Part of a small language model's weights: MLP 704 GeGLU, a variant of Muon for these matrices.
Each number is 128 + 32 x the weight over its row's rms, rounded and kept within 0 to 255. Layers, rows and columns count from 0. The size above them is the row's rms in percent of the matrix's.

# layer 3 MLP down (transposed), 704x256, rms 0.083, rows 331-348, columns 0-127
size [106  99 104 100 107 102 105  91 117  97 100 102  95 101  96  91 105  94]
[[149 145 191 120  98 125 157 110 135 107 130 124 104 112 119 104 131 172  78  90 184 125 136 135  98 140  94 146 101  89  91  64 168 111 112 170 153 180 169 162 155 137 162 136 131 121 121 152 155 106 121 154 103  92 125 125 168 156 137 151 144 156 162 147 128 121 134 113 173 117  91 115 119 124 162 100  86  94 176 173 156  88 149 137  91 140 183 158 160 120 129 132 136 202 145 127 102 185 117 141 176 126 111 121  88 172  92 172 141 107 104 163  86 157 158 194 132  82  64 101 132 114 145 121 159 144 105 130]
 [167 117 147 100 137 114 170 161  78  93 191 107 164 113 104  93 151 139  99 119 110 127  90 128 107 115 165 101 137 116 140 113 142 116 119 179  90 119 115  90 204 112 159  73  47 131 188 173 142 102 153 133 136 138 132 119  66 162  89 114 164 124 109 119 138  86 140 141  65 143 103 102 135  61 145 152 127 116 154 149 131 160 153 115 103 177 148 161 127 144 106 137  89 142 136 140 147 135  93 104 163 159 116 122  93 169 131  31 203 143  72 169 195 111 127 116  90  99 129  62 131 122 130 149 155 137 122  61]
 [145 126 163 104 104 176 150 123 167  95 136 152 143 132 141 143 120 106  52 113 111  97 132  71 116  90 130  80 114 144 105 146 180 143 105 142 125 123 151 117 163 105  91 125 143 110 135 125  46 157 118 114 140 157  98 147 109 146  98 134 108 103 151 178 152 156 122  91 185 137 116  50 205 125  77 212 107 185 110 109 160 134 126 111  93 173 126 137 134 119 178 168 126 145 101  86 120 143  95 121 165 100 141 154 130 111 103 162 176  87 126 152 141 153  99 172 167 110 132 108 182 121 122 204  97 109 104 196]
 [136 150 119 178 172 107 123 127 105  76 137 185 115  90 145 104 144 107 171 135 123 176  69  67 135 114 123 105 169  65 135 151 122 143 168 144 125  80  74 135 103 152 133 123 118 148 115 110 112 111 157 116 128 171 136 187 190 149 137 172 130 146 146 123 202 172  82 135 119 105 107 145 120 139 102 128 117 123 143 132  76 163  77 117 164 108 159  83  86 131 141 185 208 137 111 174 141 156 130 110 126  77 182  14 104 144  74 146 157  98 102 159 133 102 172 132 135 140 153 171 193 102 123 129 173 212  95 119]
 [150 125 203 179 101 158 210 139 138 114 146 124  98  72 109 166 120 178 213 144  98 102 135 143 143 120 151 120 123 166 129 158 115  73 145 120 100 131 148 108 103 166 109 119 131 114  91 100  79 152 142  91 131 149 166 117 129 123 140 101 121 176  94 162 102 118 175 104  96 111 104 103 139 131 148 151  99 161 141 153 161  93  80 152 122  97 153 119 136 105 124  98 139 155 138 166 122 139  92 143 118  79 182 185 164 142 157 146 106 104 139 170 134 103 149 117 150 136 189 142 122 119 135 102 114 136  48 125]
 [ 70 124  89 137 139  96 124  67 150 103 157 176  97 159 157 125 105  99 145 168 115 114 150 126 148 106 102 128 180 111  86 159 156  90  90  82 180 161 160 189 139 159 112 119 146 143 147 148 166 166 129 163 150 136 123 174 168 159 136 108 118  67 136 141 217 150  76 164 120 148 152 150  65 193 149 146 147  74 166 244 123 123 112 157 194 138 139 125  87 152 112  64 132 111  65 142 116 104 137 147 139 167 130 124 129 149  63 132 135 139 143 163 151 143  96 111 141 123 129  88 139  93 152  91 125 149 138  87]
 [165 115 167 131  97 127 142  90 141 137 105 144 143 113 118 116 120 184 192 100 127 116 139 152 124 140 104 148 135 166 148 160 114  76  99 154 151 142 136 189 159 125 132 106 145  97  76 144  98 130  97 152 143 119 100 152 102  65 123 178 126 142 176 149 155 127 175 157 105  81 145  78 161 160  88 115 105 182 162 120 134 147  83 165 101 129 108 134 156 147 167 112 145 170 121 143 184 124  84 113 174 121 167 134  71 121  87 154  72 122 115 161  84 119 161  94 160 116 146  94 132  46 141 124  40 102 163 154]
 [136  97 127  61 142 109 114 210 136 146  77 102 197 111 143 152 161 155 117 118  80 162 128 141 195 120  92 114 126 111 109 121 144 146 162 111 176  74  76 176 153 131  84 166 117 200 165 111 107 109 102 109  99  64 136 140 121  75 126 122 134 151 155  99 134 182 135 125 157  77 118 136 139 127 191  70 117  95 131  77 158 159 113 112 112 114 129 113 142 146 141 109 163 105 125 110 108 120 168  78 174 134 188 122 144  98  83 116 124  96 103 100 115  77  93 142 114 165 131  83 193 111 153 187 121 154 125 168]
 [255 126 112 123 101 212 151 117 158  55 127 118 152 156 163 149 127  98  80  97 133  78  81 103 113 140 118  98 150 126 118 140  99  61 172  77 135 120 159 102 165 132  90  78 148 126 173 121 123 110 116 124 110  58 106 129 186 122 112 123 130 156  83 111 115 141 114  77 112 140 109 125 125 111 109 111 141 157  87 120 158 132 115 129 159 150 128 131  78 143  91 146 164 194 155 108 107 110 105 167 156 121 117 181  95 193 164  69 163 130 144 111  77 149 138 173 125 148 151 115 112 117  89 171 134 139 158 138]
 [ 61  82 118 124 138 148 135 134 129  85 116 159 119 142  93 104 188 195 157 127 135 164 156 125  89 156 113  90 172 119 179 188 101  77 129  74 120 141  90 130  87 115  73 139  69 156 129 178 134 134 103 105 131 118 138 126 159 141 175 132 137 158  67  99 132 107 109  99 124 123 181 116  89 128  97 179 153 110 116 194 124 111 101 186 144 103 111  91  78  95 158  95 124 101 130  93 166 143 166  80 136 164  70  87 136 141 175 125 113  93 133 117 128 127 171  91 225 129  98 119 107 101 100 120 117  84 149 131]
 [136 168 137 125 153  99  81 173 162 143 173 149 105 127 153 144 118 141 124 103 160 109 121 114 143 165 156 126 168 108 153  76 137 117 149 137 136  92  71 178 131 109 131 151 128 150  76 144 203 116 166 164 139 145 118 106 128 110 169 151  63 189 161 124 157 158 109 188 145 147 122 131 110 110 142 165 120 112 148 178 153  93  92 140 105  87 199 149 115 148 124  99 120 134 157 146 126 118  61 109 120  50  97  90  75 171 140 136 117  77 111 118 205 163 125 116  68  92 117 123 167 130 108 113  86 118 150  84]
 [ 22 142 137 157 163  94  94 181  97 134 141 101  61  98 100 121 138 128 103 159 140 144 120 167  99 176 123 108 154 133 127 150 139 161 119  87 100 131  86 151 134 187 115 154  89 119 175 102  79 119 178  75 147 140 145 108 105 105 131 106 138  83 161 164  87 165 167 105  89 130 145 140  98  77 169 180  45 173  96 130 139 138 141 149  83 156 103 178 156 137 140  92 144 113 104 150 128 117 125 112 156 170 151 147  47 135  64 128 124 165 110 155 129 108 123 137 101 170 108 203 156 115 107  71 113 128 151 165]
 [169 140 103 106 112 147 166 153  95 147 144 102 170  66 142 110 120 120 154 214 141 114 189  75 181 135  57  86 155 140 116 147  99  96 147  85 108 153 124 133 100  63 175 127 157 128 187 147  87 139 103 114  97 145 109  63 112 110  78  99 115 134 156 131 169 125 154  72 168 110  43 154 114 199 157 142 156 105 145 149 139 128 149 163 143 106 145  95  84 132  84 114 184 103 111 126  95 113 136  67 159  64 117  89  79 105 141 152 134 176  95 103  84 125 131 166 170  97 129 114 122 196 115 119 123 118 104  69]
 [207 181 126 179 104 104 149 145  94 118  81 146 132 199 111 176 133 146  95 156 103 166  82  77 123  97 127 149 135 150  65 116 105 132 155 151 123 132 112 104 185  77  96 119  71 152 142 109 139 130 151 174 149 122 101 143 146 187 124 160 105 124 138 123  94 132 102 106 128 103 108 150 159  87 152 122 135 124 146  91  71 105 197  84 107 118 118 111 159 111 111  74 121  75 178  87 128 141  71 141 126 150 115 152  41  99  99 119 142 125 183 142 101 135  91 181  80 195 134  84 139 142 111 116  97 152 140 132]
 [179 133 100 132 139  59 154 103 186 143 152  79 156 125  92  93 121 164 137  66 129 132 109 167 138 144 143 171  89  72 144 173  81 118 162  96 135 144 165 142 152  56 136 127 134 121 166  59 120 162 178 118 128 158 106 168 137 173 154 143  70  88 176 115 102 153 152  79 114 122  87  89 128 112 157 131 144 162 107 173 117  60 164 114 172 176 109 155 155 117 104 153 131 146 135 100 122 151 100 131 147 107 178 151 121 125 133 153 152 121 168 154 115 123 140 159 108  97  88 143 104 128 141 128 101 119 119 184]
 [109 166 175  91 136 107 147 206  92 100 137 114 180 148 114 135 161  41  85 184 151 132 101 145 121 159 135 120 150 117  88 157 145 149 199 220 175 121 105 122 121 116 186 171  49  92  97 112 139  97  98 170 156 112 131 118 103 147 113 173 141 120 135 136  97 133 135 105 118 136 108 142  62 160 101 124 147 146 105 151 124 141 101 177 151 158 136 102  96 129  58 188 113 115 133 113  83 102 131 168 156  93 137 162 114 138 191 142 111 107 127 145  87 154 122 136 141 153  69 138 122  73 118 128  92 100 103 152]
 [223 133  93 114 105  93 189 162 141 123 108 171 104 144 168 116  82  96  97 125 134  91 168 152 107  99 112 128 155 133 173  94 163 150 122  92 112  89 137 109 112 108 107 113 130 135 135 134 171 127 174 122 114 151  92 124 141  90  90 150 165 148 125  88  94  98 185 158  76 110 127 172  77 162 121  91 132 127 149 162 125  94 127 125 140 156 119  79 122 136 138 101 122 116 116 138 103 140 130  98 133 149 158 119 176 175  97 157 102 174 160  57 112 114 127  74 130 152 184 146  74 110 104 184 192 112 111 148]
 [114 116 133 137 121 134  98 157 128  79  85  93 178 138 129 124  82  94  80 124 138  73 127  91 128 117 156 115  78 130 122 121 177 135 114  95  78 158  90 101 178 118 161 144 145 159  89 122  74 143 162 167 118 132 155  77 180  84  78 107 143 114 104 140 150 153 132 159 154 100  98 121 178 163 138 154  98 124 105 166 135 138 149 140  97 116 111 149  84 156  92  84 162 141 255  67 121 132  97 146 165 130 161 132  84 133  99  80 138 107 128 139 105 172 106 117 116 134 109 189 124  99  99 129 166  93  60  74]]
# layer 3 MLP gate, 704x256, rms 0.236, rows 332-349, columns 0-127
size [ 98 104 101 103 101  99  95 104  98 101 105  97 100 101  92 105  96  98]
[[ 92 174 125 171 101 120 194 100 123 154 126 146 138  88 144 118 189 135 133 133  76  90 133  80  96  98 136 135  70 122 147 125 149 133 110 144  79 138  61  87 165  76 123 150 142 152  76 168 189 174  88 137 137 128 105 144 112 174 160 126 109 179 101 135 102 141 203  88 154 133 195 193 220 141 166 140 175 112 136 141 161 101  92 134 136 109 126 136 152 106  93 106 141 153 149  51  91 133 139  92 159 142  88  80  48 133 161  61 167 122 161 117 128  25 142 126 109 111 105 129 136 215 107  92 165 138  93 133]
 [146 175 137 101 140  79 121  91 168 138 128 121 159  74 110 125 117 157  87  91 105 149  93  86 151 106  84 102 135 143 153 195 127 103 128 119 107 114 114 126 112 192 121 139 106 115 142 156 144  37 162 105 114 136 117  88 188 130 130  93 166 129 121 133 126  80  85  60 145  64 115  90  95 154 127 127 152 109 102 162 188 127 151 140 167 128 151 168  99  99 130 124 101 117  59 108 133  87 117 192 114  78 109 172 157 119 147 127 117 145 139 109 146  97 122  96  69 149 128 140 147 118 125 115 155 149 183 147]
 [155 109 131 155 135 108 187  70  96 179 122 119 103 110  86  91 120  71  59 120 113 138 151 119 126  95  54  88 110 198 153 157 122 106 108 126 132 117 124 142 111 134 161 120 162 138  77 122 178 143 124 135 102 145 157 136 174 162 150 147 134 115  91 137 159  82 129 135 143  76 131 184  61 156  82 115 120 131 175 133 106  94  84 140 127 158 218 108 135 105 114 123 121 148 153  70  69 110  77 136 167 147 123 110 123 157  98  86 104 104 108  63 113 159  81 134  61 135 188 106 124 120 159  65 101  70 104 137]
 [ 80  99  58 144 133 149 175 122 152 142  77 141 180 145 142 202 105 159 154 185 108 119 140 162  64 116 145 150 122 132 131 123 178 150 141 158 195  96 131 129 145 174 105 133 115  93  94 146 138 171 136 125 160 127 115 152 134 168  90 149 130 183 116 112  97 115  71 118 134 136 140  94 122 120 140  74 184 114 133 170 171 130 166 158 121 180 103 128 172 139 104 111 148  99 137 200 118 122 113 102  83  92  78 163  95 109  92 119  96 136 169 147 136 156 157  80 115 169 121 116  77 130 185 103 122 136  80 126]
 [127 150  99 136 120 102  73 112  90 111 163 167  94 141 104 140 108 105 117 117  64 112 156 178 163  78  82 115 141 106 156  72  92 152 130 175 100 187  99 122 143 114 132 136  98 162  95  87  95 115 126 137 185 163 122 164 157 130 149  78 108 102 155 152 238 191 178 121 104  95 193  81 119 171 152 117 101 109 169  99  59 115 134 132 195 187 133 139 129 199 118 100 146 108 105  56 101  97  77 201 107 149 141 167 140 114 123  92 165 152 118 135 150  91 162 161 130 172 130 130 130 154 143 208 129 184 124 160]
 [165 100 151 115 149  82  90  78 113 113 123 148 118 132 125 135 114 119 191  86 148 127  83 145 122 191 122 119 129 140  82 101 138 204 118 167  77 133  96 102  59 116  94 111 164 182 162 151  94 155 115 124 125 137 140 162  70 112 134  92  49 171 140 143 192 132 147 137 153 122 136 121 113 120  52 139 146 122 158 113 137 106 148 103 118 117 112 170 148 141 119 108 142 157 221 160 124 106  44 152 127 119  79 130 153 199  75  91 160 172 162 159 155  87 194 118  97 183  83 116 147 116 102 112 146 152 104 101]
 [111 154 123 109  98  93 169 184 112 172 123 160 145 152 134 189 134 166  93 154 153  82 176 164 154  92 115 127 162 129 136 124 164  82 106 119 152 134 106 138 114 157 114 111 115 110 148  85 134 126 122  98 120 138  68 148 104 102 159 120 130  90 149 111 114 105 112 148 125 133  94 121  99 131  74  94 105 137 110  79  69 102 141  80 133  77 171 130 149  94 150 130 140 107 124 154  79  73 131  96 148 202 195 124 106 150  81  91 147 138 150 105 119 111 100  70  82 206 150 153 115 104 192 161 193 177 166 151]
 [183 123  95  26 105  99 151 142  83 153 136 134 123 105 119 103 115 137 193 102 193  55 125 150 136 139 163 182  91 106 174 173 118 115 160 106 153 117 151 159 110 140 141 162  94 106 137 121 168 179  98  94 147 172 107  84 133 118 152 119 131 134 121 130 164 140 171 155 121 167 122 155 152  84 106  84 103 158 163 148 102 138  93 122 176  98 103 111 172 169  73 146 127 224 105 105  50 110  94 163 147 124 169 153 140 113  92 109 126  86 169 141 130  99 197 116  63 163 132 107 135 140 116 120 135 100 144 128]
 [136 167 116 100 133 139 110 164 121 107 138 127  79 154 129 136 138 120 126  88 163 155 135 222 112 147 103 128 128  55 117 114 106 115 157 154 136 128  89 128 149 140 111 123 109 138 108 159  83 111  63 142  77 152  85 122  95 114 136 105 137 183 122 144 206 126 154 107 142 179 141 158 167 100 136 235 115  91 172 137 139 115  81 187 186 150  94 180 109 107 127 132 126 102 157  78 136 122 112 133 137 119 109 104 115 146 172 145 108 153 166  94 188 152 118 105 151  94 151 118 156 145  95 159  78 144 129 134]
 [ 90 134 131  83 150  90 199 148 119 135 148 101 126 162 102 140  96 115 168 109  64 170 167  93 123 111  72 162 140 182 136 245 136 143  69 133  91 100 131 119 114 100 152  88  94 146 104  90 124  97 163 149  90  91 122 107 154 138  97 131 145 116  91 162 112 149  92 101 115 147 131 156 108 136 106  97 140 137 126 144 120 164 131 160 127 169 114 132 180 104 150 184 133 134 105 189  97 106 232 112 100 103 130 158 149 169 115  97 119  71 128 170  75 150 187  56 151 198 150 180 151 153 184 128 154 156 132 112]
 [119 168  96 189  89 160 109 142 203 120 120 124  89 135 130  76  97  57  82 148 172 167 132 141 149 170 131 158 162  99 143 141 128 128 112 146 121 136 107 115  95 109 154 152  98 117 141 164 147  51 139  86 151 121 156 159 150 114 125 111 146 102 101 113  96 110 154 145 139 145  90 178 163 144 125  69 124 183 117 104  98 163 202 135 104  84 208 152 148 104  61 131 153  68 139 165 175 148 176 179 117 130 149 149 120 165  56 150 144 131  81 164 124 105 123 139  66 186  88 145  82 125 135  84 161  99 108 150]
 [144 137 136 108 124 124 165 114 118 118  99 177 111 114 100 146  88 104 162 155 164 136 124 194 141 110 121 124  77 112 110 131 153  88  93 187 131 156 145  91 168 102 102 164 120 137  62  97  84 175 121 131 124 159 143 137 112 117 155  96 174 154 110 128 115 166 165 154  85 156 116  94 118 208 143 121 113 151  93  77 116 141 178  99 175  58 129 132 100  68 152 149 197 147  73 137 148 186 157 139 126 155 133 157 101 122 103 139  67 148 102 136 147 142 191  98 136 154 165 111 145 139 109 124  85 179 114 110]
 [137 155 195 131 149 131 105 149 142 114  95 139  98 127 114  91  83 127 148 156 161 120 182 148 159 147 160 122 138 132  92 159 156 126 164  98  93  93  77 134  85 153 143 184 168 133 161 111  73 147 105  58 149 147 163 154 122 153 140  98 120 136 103 149 157 162 115 164  99 107  83 106 168 137 139  74 139 164 116  86 133 121 127 152 108 117  81 140 162 143  88 192 114 160 116 118 154 110  84 160 191 141 102  61 171 127 136 116 125  96 140 160 110 130 114  67 132 127 132 116  98 137 119 162  92 115 148 159]
 [170 131 110 168 118 123 120 129 138 103 170 128 107 117 165 125 102 124 153 137 104 110 172 137 148 107 146 178 105 141 155 154 145 108 178 154 129 138 137 127 175  77 160 189 124 106 162  86 117  66 134 118 142 155 147 179 109 154 156 189  79  86  84 174 105  98 139 126 145 118 113 190 147 124 123 160 158 117 112 110 170  77  79 106 125 144 101 116 106  69 137 121 122 192  91  49 100 104 104 201 117 110 130  90  88 161  58 104 160  77 103 126 142 144 157 125 117 151 107 161  85 133 174  97 146 155 109 137]
 [132 120 146 113 123 110 104 172 179 144 152 165 150 147 142 151 119 112 135 138 155 154 123 139 116 156 131  75 134  93 109 113 130 182 149 151 135 101 120  91 114 159 108 135 125  89 114 160 126 122 155 144 175  98 113 116 130 141 127 190 123 174 161 173 149  84 105  85 136 143 119 104 103 151 174  75 134 106 175 116 144 176  83 102 183 166 117 110 154  90 117 100 115 137 102 172 124 145 120 187 128 146  88 127 127  98 141  99 107 107 148 122 145 146 158 107 146 137 130  65 165 142 101 167 169 154  54 162]
 [121 140 107 173 156 135 156 127 128 110 161 116 145 162  97 181 102 118 123  75 152 102 140 162  84 148 127  95 103 142  86 107 144  97 161  93 159  88 156 144 176  82 110 116  89 121 141 164  87 142 114 169 131 127 124 144 178 118  92  37  98 109 116 185  64 110 104 143 117 116 163 140 136 178 187 177 117 132 141  70  89 134 149 137  74 145 154 158 144  89 179 148 140 160 152  81 105  93 100 117  95 110  98  67 114 133 120 125 121 121 111 127 130 100 132 146  59 133 138 106 138 137 129 159 157 160 145 130]
 [156 154  83 115 150  79 119 201 155 153 147 135  96 132 116 135 129 128 166 201 127 143 137 103 135 116 114 108 108 140 172 128 109  79 144 193  93 135 145 126  64 109 189  57 130 222 128 151 124  82 126 127 137 127  95 182 177 130  95 105  68 162 163 144 142 112 116 187  83  99 189 159 120  68 104 149 112 169 133 120 109  80  58 148 135 124  78 120 154 101 146 158  63 151  98 147 113 148 146 117 165  92  85 130 109  91 111 143 114 110 146 114 151  74 162 141  93  98 142 143 116 110 137 145 131 174 168  79]
 [144 151 132 168 121 137  95 115 152 152 102  94  63 114 162 114 116 117 125 166  76 115 107  98 106 102 196 132 149 117 169 108 176  95 131 135  95 182 129 102 169 109 126 113 155 148 135 126  93 148  78 112 105 123 146 139 164 129 154  65 146 177 150 106 156  83  67  73  91 121 168 125 118 115  92 103 148 128 146 124 120 172  48 150 134  71 141 121 147 171 109 143 139 162 115 125 103 177 127 140 122  65  94 122 193 111 167 146 184 111 137 142 117 145 146 167  92  97 183  93 131 156 107  76  96 111 104 134]]
# layer 3 MLP up, 704x256, rms 0.247, rows 332-349, columns 0-127
size [103 106  97 101 101 102  92 110 100 101 104  98 100  96  88 109  94  97]
[[127 146 136 170 152  93 159 133 198  99 116 173  94  92 126 135 100 162 197 136 107  99 163  92 117 146 158  96 133 128 128 124 102 123 151 122 195 115 144 119 140  93 125 127 117  60 144 104  88 158 115  95  93 114 159 123 108  67 133 138 197 120 139 146 112 140 168 121  92 137 134  93 161 122 124 116 151 127 157 140 122 123 122 139 157 126 170  99 120 158  80 167 110 122  56  59 103 112  88 178 128 108 114 140 169 153 149 132 166  73 130 152 120 122  80 145 174 134 150 170 153 151 113 110 119 111  58  97]
 [ 98 134 151 119 110  99  56 161 163 131 161 153 108  77 117 164 118 135 142 123  89 107 141 105 109  94 118  45 120 195 159 118 111 188 158  95 108 130 136  62 119 107  86 165 103 167 142 133 133 156 118 107 179 136 111 161 153 102  90 116 125 158 114 164 117 110 111 136 151  95 141 151  94 165 106 119 131  64 116  94 154 150  98 157 125 172 125 158  50 155 132 151 146 127 143 108  68  85 106 199 134 140 148 185 111 117  92 161 150  81  96  85 130 116  63  95 140  82  82  89  86 144  96 159 102 129 182  92]
 [190 145 152 124 135 111 183 112 115 134 130 114 128 100 119 146 128 106 217 127  85 155  85 161 138  70 152 154 118 121 151 171  96 180 138 116 111  76 148  86  82 196 115 116 155 119 136 151 118 151  88 166 161 182  84 147 135 166  75 202 115 158 133 138 134 146  97  63 130 150 124 122 159 114 136 114 109  99 139 153 116 165 117 133 135 105 191  93 116  87 185 118 131 143 129 152 131 134 151 101  82 129 114  74 139 130 115  96 160 142 158 139 128 116 146 138 145 147 122 120 153  85 129 169 109 161  90 126]
 [103  83 155 134 111 173 125 155 140 162 149 138 133 136 110 159 174 153 137 131 161 117  98 132 144 107 134 190  88 112 138 146  94 125  83 129  63 134 143 141 107 124  95 136 140  80  98 107 139 146 106 175 100 117 108  52 143 122  63 167 114 137 130 136 114 139 149  92 110 127 134 118 102 110  84 167 180 159 162 178 170 103 109 140 169 114 178  84 195 161 122 140 115 146 186 166  93 184  99 180  63 152 105  83 140 164 194 130 131 110 124 125 150 102  63 121 151 161 146 116 139 129 127  74 157 140  84 123]
 [100  96 135 113  90 145 136  91 114 180  99 106  90 168 125 128 188  88  83 185 119  65 102 107 142 176 120 142 128 157 143 184 107 131 137 123 197 158 159 130 130 129 113 104 172 142 127 139 111 152 141 134 177  99 111 170 165 180 117 104  59 112 121 167 233 199 137 117 117 144  92 170 115 158 205 141  95 118 109 152  91 150 177 178 139 135  94 114 147  83 159 111  99  84 115 132  87 158 105 157  93  84 132  95 152 121 131 123 150 147  62 137 110  97  46 125 105  96 120 104 141 162 111 171 102 183 141 183]
 [148 170 120 104 177  52 131 134 120 138 137 137 147  89 115 159  81 183 155  63 157 117 115 168  95  95 166 124 132 178 113 178  96 120 125  97 100  93 127 150 114 109 147 136 139  76 151 163 133 202 118 124 168  89  96 101 109  99 108 108 144 153 143 163 175  68 167 125 134 105 137 117  48  50 122 104 110 183 144  96 140  81 197 168 130  53 127  78 146 161  58 101  78 154 129 124 113 131 117 164 117 139 130 117 126 157  84 117 108 121 169  87 156  90 160 132 105 111 112 108 144 155 174 110  86 182 144 131]
 [ 96 180 117  77 159  85 158 195  99 172  67 157 181 110 151 111 131 152 131 144 111 130 179 182 171 104  70 155  83 154 145 156 133 118 179  65 123  99  96 107 158 149 149 106 139  99 116 103 141 150 123  64 123  96 130 164  90 131 135 152 138 121 132 102 102 120 110 123 132  91 155 150  73  77 101 130  88 146 113  74 115 122 175  72 184  89 146 132 156 125 111 142 157  98 108 168  60  91 137 141 179 134 124 158 110  84  64 147 132 107 157 130 147 163  92  99 123 151 174 173  94 145 153 168 145 143 144 153]
 [ 85 146 148 153 130 136  74  98 166 154 172  83 127 189  63 119 104 159  51 153  68 107 136 126 131 130 115  92 163 184 120 114 201 140 109 100 100 138 153  69 149  96 128  67 134 131 111  69 106  59 139 166 116  92 134 137 136 161 100 151 166  79 144 123 109 129  93  81 174 134 116 128  78 198  94 168 139  91 164 133 133 153 146 172  53 112 171  79 128  98 188 153 144  37 131  83 160 156 178 121 158 170 148 128 158 126 196 121 163  96 129 123  93 126  86 122 185 101 112 124 136 130 125 117 133 115 115 165]
 [ 99 155 159 140 101  80 147  93 140 167 186 182 115 165 186 130 169 104  93 202 125 136 148 138  76 149 167  72  65 160 105 163  83 139  58  62 141 105 144 147 134 124 126 138 106 126 125 125 163 113 129  93 118 110 202  99 124 142 121 119 111  92 120 144 137 137 151 120 174 177 114 161 178 128 156  93 109  92  69 133 152  88 119 158 135  86  82 163 151 147 103 138 169 136 165 127 151 112 130 195 136 129 114 130 165 179 104  92 124 121 127 153  94  83 143  65  88 144  84 129 142 143 102 103 124 163 108 100]
 [106 116 183 130 135 199  82 144 118 132 148 123 140 110  94 117  64 157 113 162 154 123  91 145  89 136 119 171 117  79  97  95 137 119 129 112 126 155 190 124 134 150  80 118 186 164 167 128 141 173 130 120 131 145 153 154 125  99  84 119  81 121 122 167 157 138 114 134 141 117 150 116 127 161  91 135 147 153 133 107 103  83 174  92  60 109  97 117 122  86 151 126 127  60 157 154 157  98  48 146 185 166  78  61 142 143 187  85 125  95 135  83 168 130  95 185 152 106 130  97 148 112 112 166 112  40  92 188]
 [134 120  91  91 116 128 138 181 127 127 138 132  86 141 148 160  97 174  98  90 113 125 108 156  86 162 146 159 136  80 143 111 192 105  97 117 105 195 131 113  70 164 139 132 108 130  94 136  85 100 159 105 183 147 115 151 155  98  66 174 155 108 121 114 111 182 150 100  81 103 172 111 125 129 124 166  57 155 109 110 172  78 215 109 116 182 125  98 114 123  42 157 194 154 148 108 173 108 134 122 190 175 109  95  80 124 140 185 134 148 144 119 110 124  80  84 103 139 155 186 186 141 132 180 140 146 100  99]
 [117 130 130  94  88 102 146 108 100 123 124 133 163 146 156 160  75 120  89 174 117 105 192 110 172 141  24 141 126 139  99 141 105  91 100 129 103 161 123 147  82  92 143 134 164 171 149 133  99 143 146 138 174 154 122 107  91 136  90 153 152 145 114  88 188 154 169 150  68 159  87 137 202 206 139 108 109 120 110  78 103 113 187 119  90 165 141 140 120 126 143 112 149 121 127  92  99 121 135  89 144  80 164 140  90 115 169 133 133 135 106 145 113 172 136  92 104 112 120 143 122 144  95  98 174 163 164 128]
 [183 112 104 165 114  89 119 129  94 127 160 190 134 140 117 154 167 185 103  96 148  95 106  68 136  74  80 144 151 153 126  98 122 134  93 131 162 201 131 110 115 130 113 123 165 102  90 129 150 109 138 175 114 124  96 149 172 158 100 126 109  97 103 127  81  71 125 131 165 161 164 145  94 121 117 117 153 125  97 135 190 123 121  71 127 145 126 146 111 123 115  79 129 104 115 162  88  89 176 128  81 125 142 138  90 125 172 103 132 105 110 110 162 169 118 123 155  90 163 135 103 106  99  68 127 154 131  92]
 [156 137 101 224 118 100 151 111 106  80 147 152 123 141 154 110 152 144 155 121 126 110 152 132 112 137 203 127 121 164 106  69 146  84 135 146 171 122 148 147 178 109 128 198 112 129 130  68 108  88 117 156 179 133 149 203 119 123 119 146 106  77  88 148 109 107 142 101 140 115 166 151 129  58 105 152 126 126  68 107 150  52  78 111  86 131 130 132 151  65 163 124  81 142  47  85 129 158  53 153  69 110 150  99 101 131  70 110 128  97 102 125 151 147 115 186 161 141 123 120 145 174 182 143 152  97 134 130]
 [123 135 139 180 174 126  98 178 115 116 112 131 131 155  85 162 142  80  47 127 152 115 108 149  90 125 116 115 124 116  99 131 110 165 136 127 185 133 127 102 114 145  86 164 159  94 142 184 158 136  99 162 129  92  87  98  97 125 139  98 125 127 123 127 142 157 133 145  95 116 148 107 106 119 182 102 127 133  97 129 118 105 148 144 105 152 117  42 109  93 119  99 116 140 213  58 110 125 104 149 186 123 119 156 112 217 138 123  94 128 141 125 106 193 119 148 122 117 160 152 127 119 184 145 173 135 159 120]
 [133 118 149 114 159 177 115 165 126 127 161 126 126 134 141  92 185 121 184 140 122 127 149 119 151 143  94 180 125 118 150 146 156 119  88 152 123 148 154  85  96 158 104 116  49 155 143 135 111 108 127  63 119 202 114 167 107 161  90 195 203 178 143 134 122 129 175 171 131 138  93 112 143 146  63  78  99 116 137  93 126  95  74  95 159  84 119 127 142 118 116 176  80 116  75  99  90 140 150 185  88  72 176 158  65 151 134 141 122  99 140 147 147 150 143 119 165 130 128 147  96 109 153 140 133 122  97 149]
 [141 149 192 104 100 184 119 132 129 122 153 168 205 110 135 148 140  68  83 100  82  97 117 160 120 144 188 168 147 165  94 117 123 143 120  64 150 134 129 121 184 120 123 188 115 125 112 124 137 100  95 157 137 100 117 109 113 122  94 155 189 117  87 106  92 178 127 107 125  99  98 102 137 153 120  69 119 113  92 148 100 171 180 129 146 156 195 105  57 148 126 105 167 127 135 176 106  88 127 137 120 141 166 122 139 145 128 158 143 155  75 177 105 119 116 114 146 131 123 155 132 123 136 119 155 172  72 171]
 [140 112 115 159 138 139 103  71 171 183 155 147  55 102 149 134 151 147 146 124 109 101  81  72 130 118 134 142 127 167 202  95 146 143 147 144 109 144 101  83 142 135 122  91 154 103 102 131 132 119  94  98  47 127 137 157 134 151 111 103 166 168 135 103 128 105  52 108 103 102 128 129 159  73 161 122 160 145 125 185 131 131  85 180 124  62 126 154 114 161 100 141 122 160 107 159 118 130 151 101 134 122  70  72 179 160 109 160 116 145 164 130  76 129 196 109  70 143 169 149 101 163 117  65  94 111 101 148]]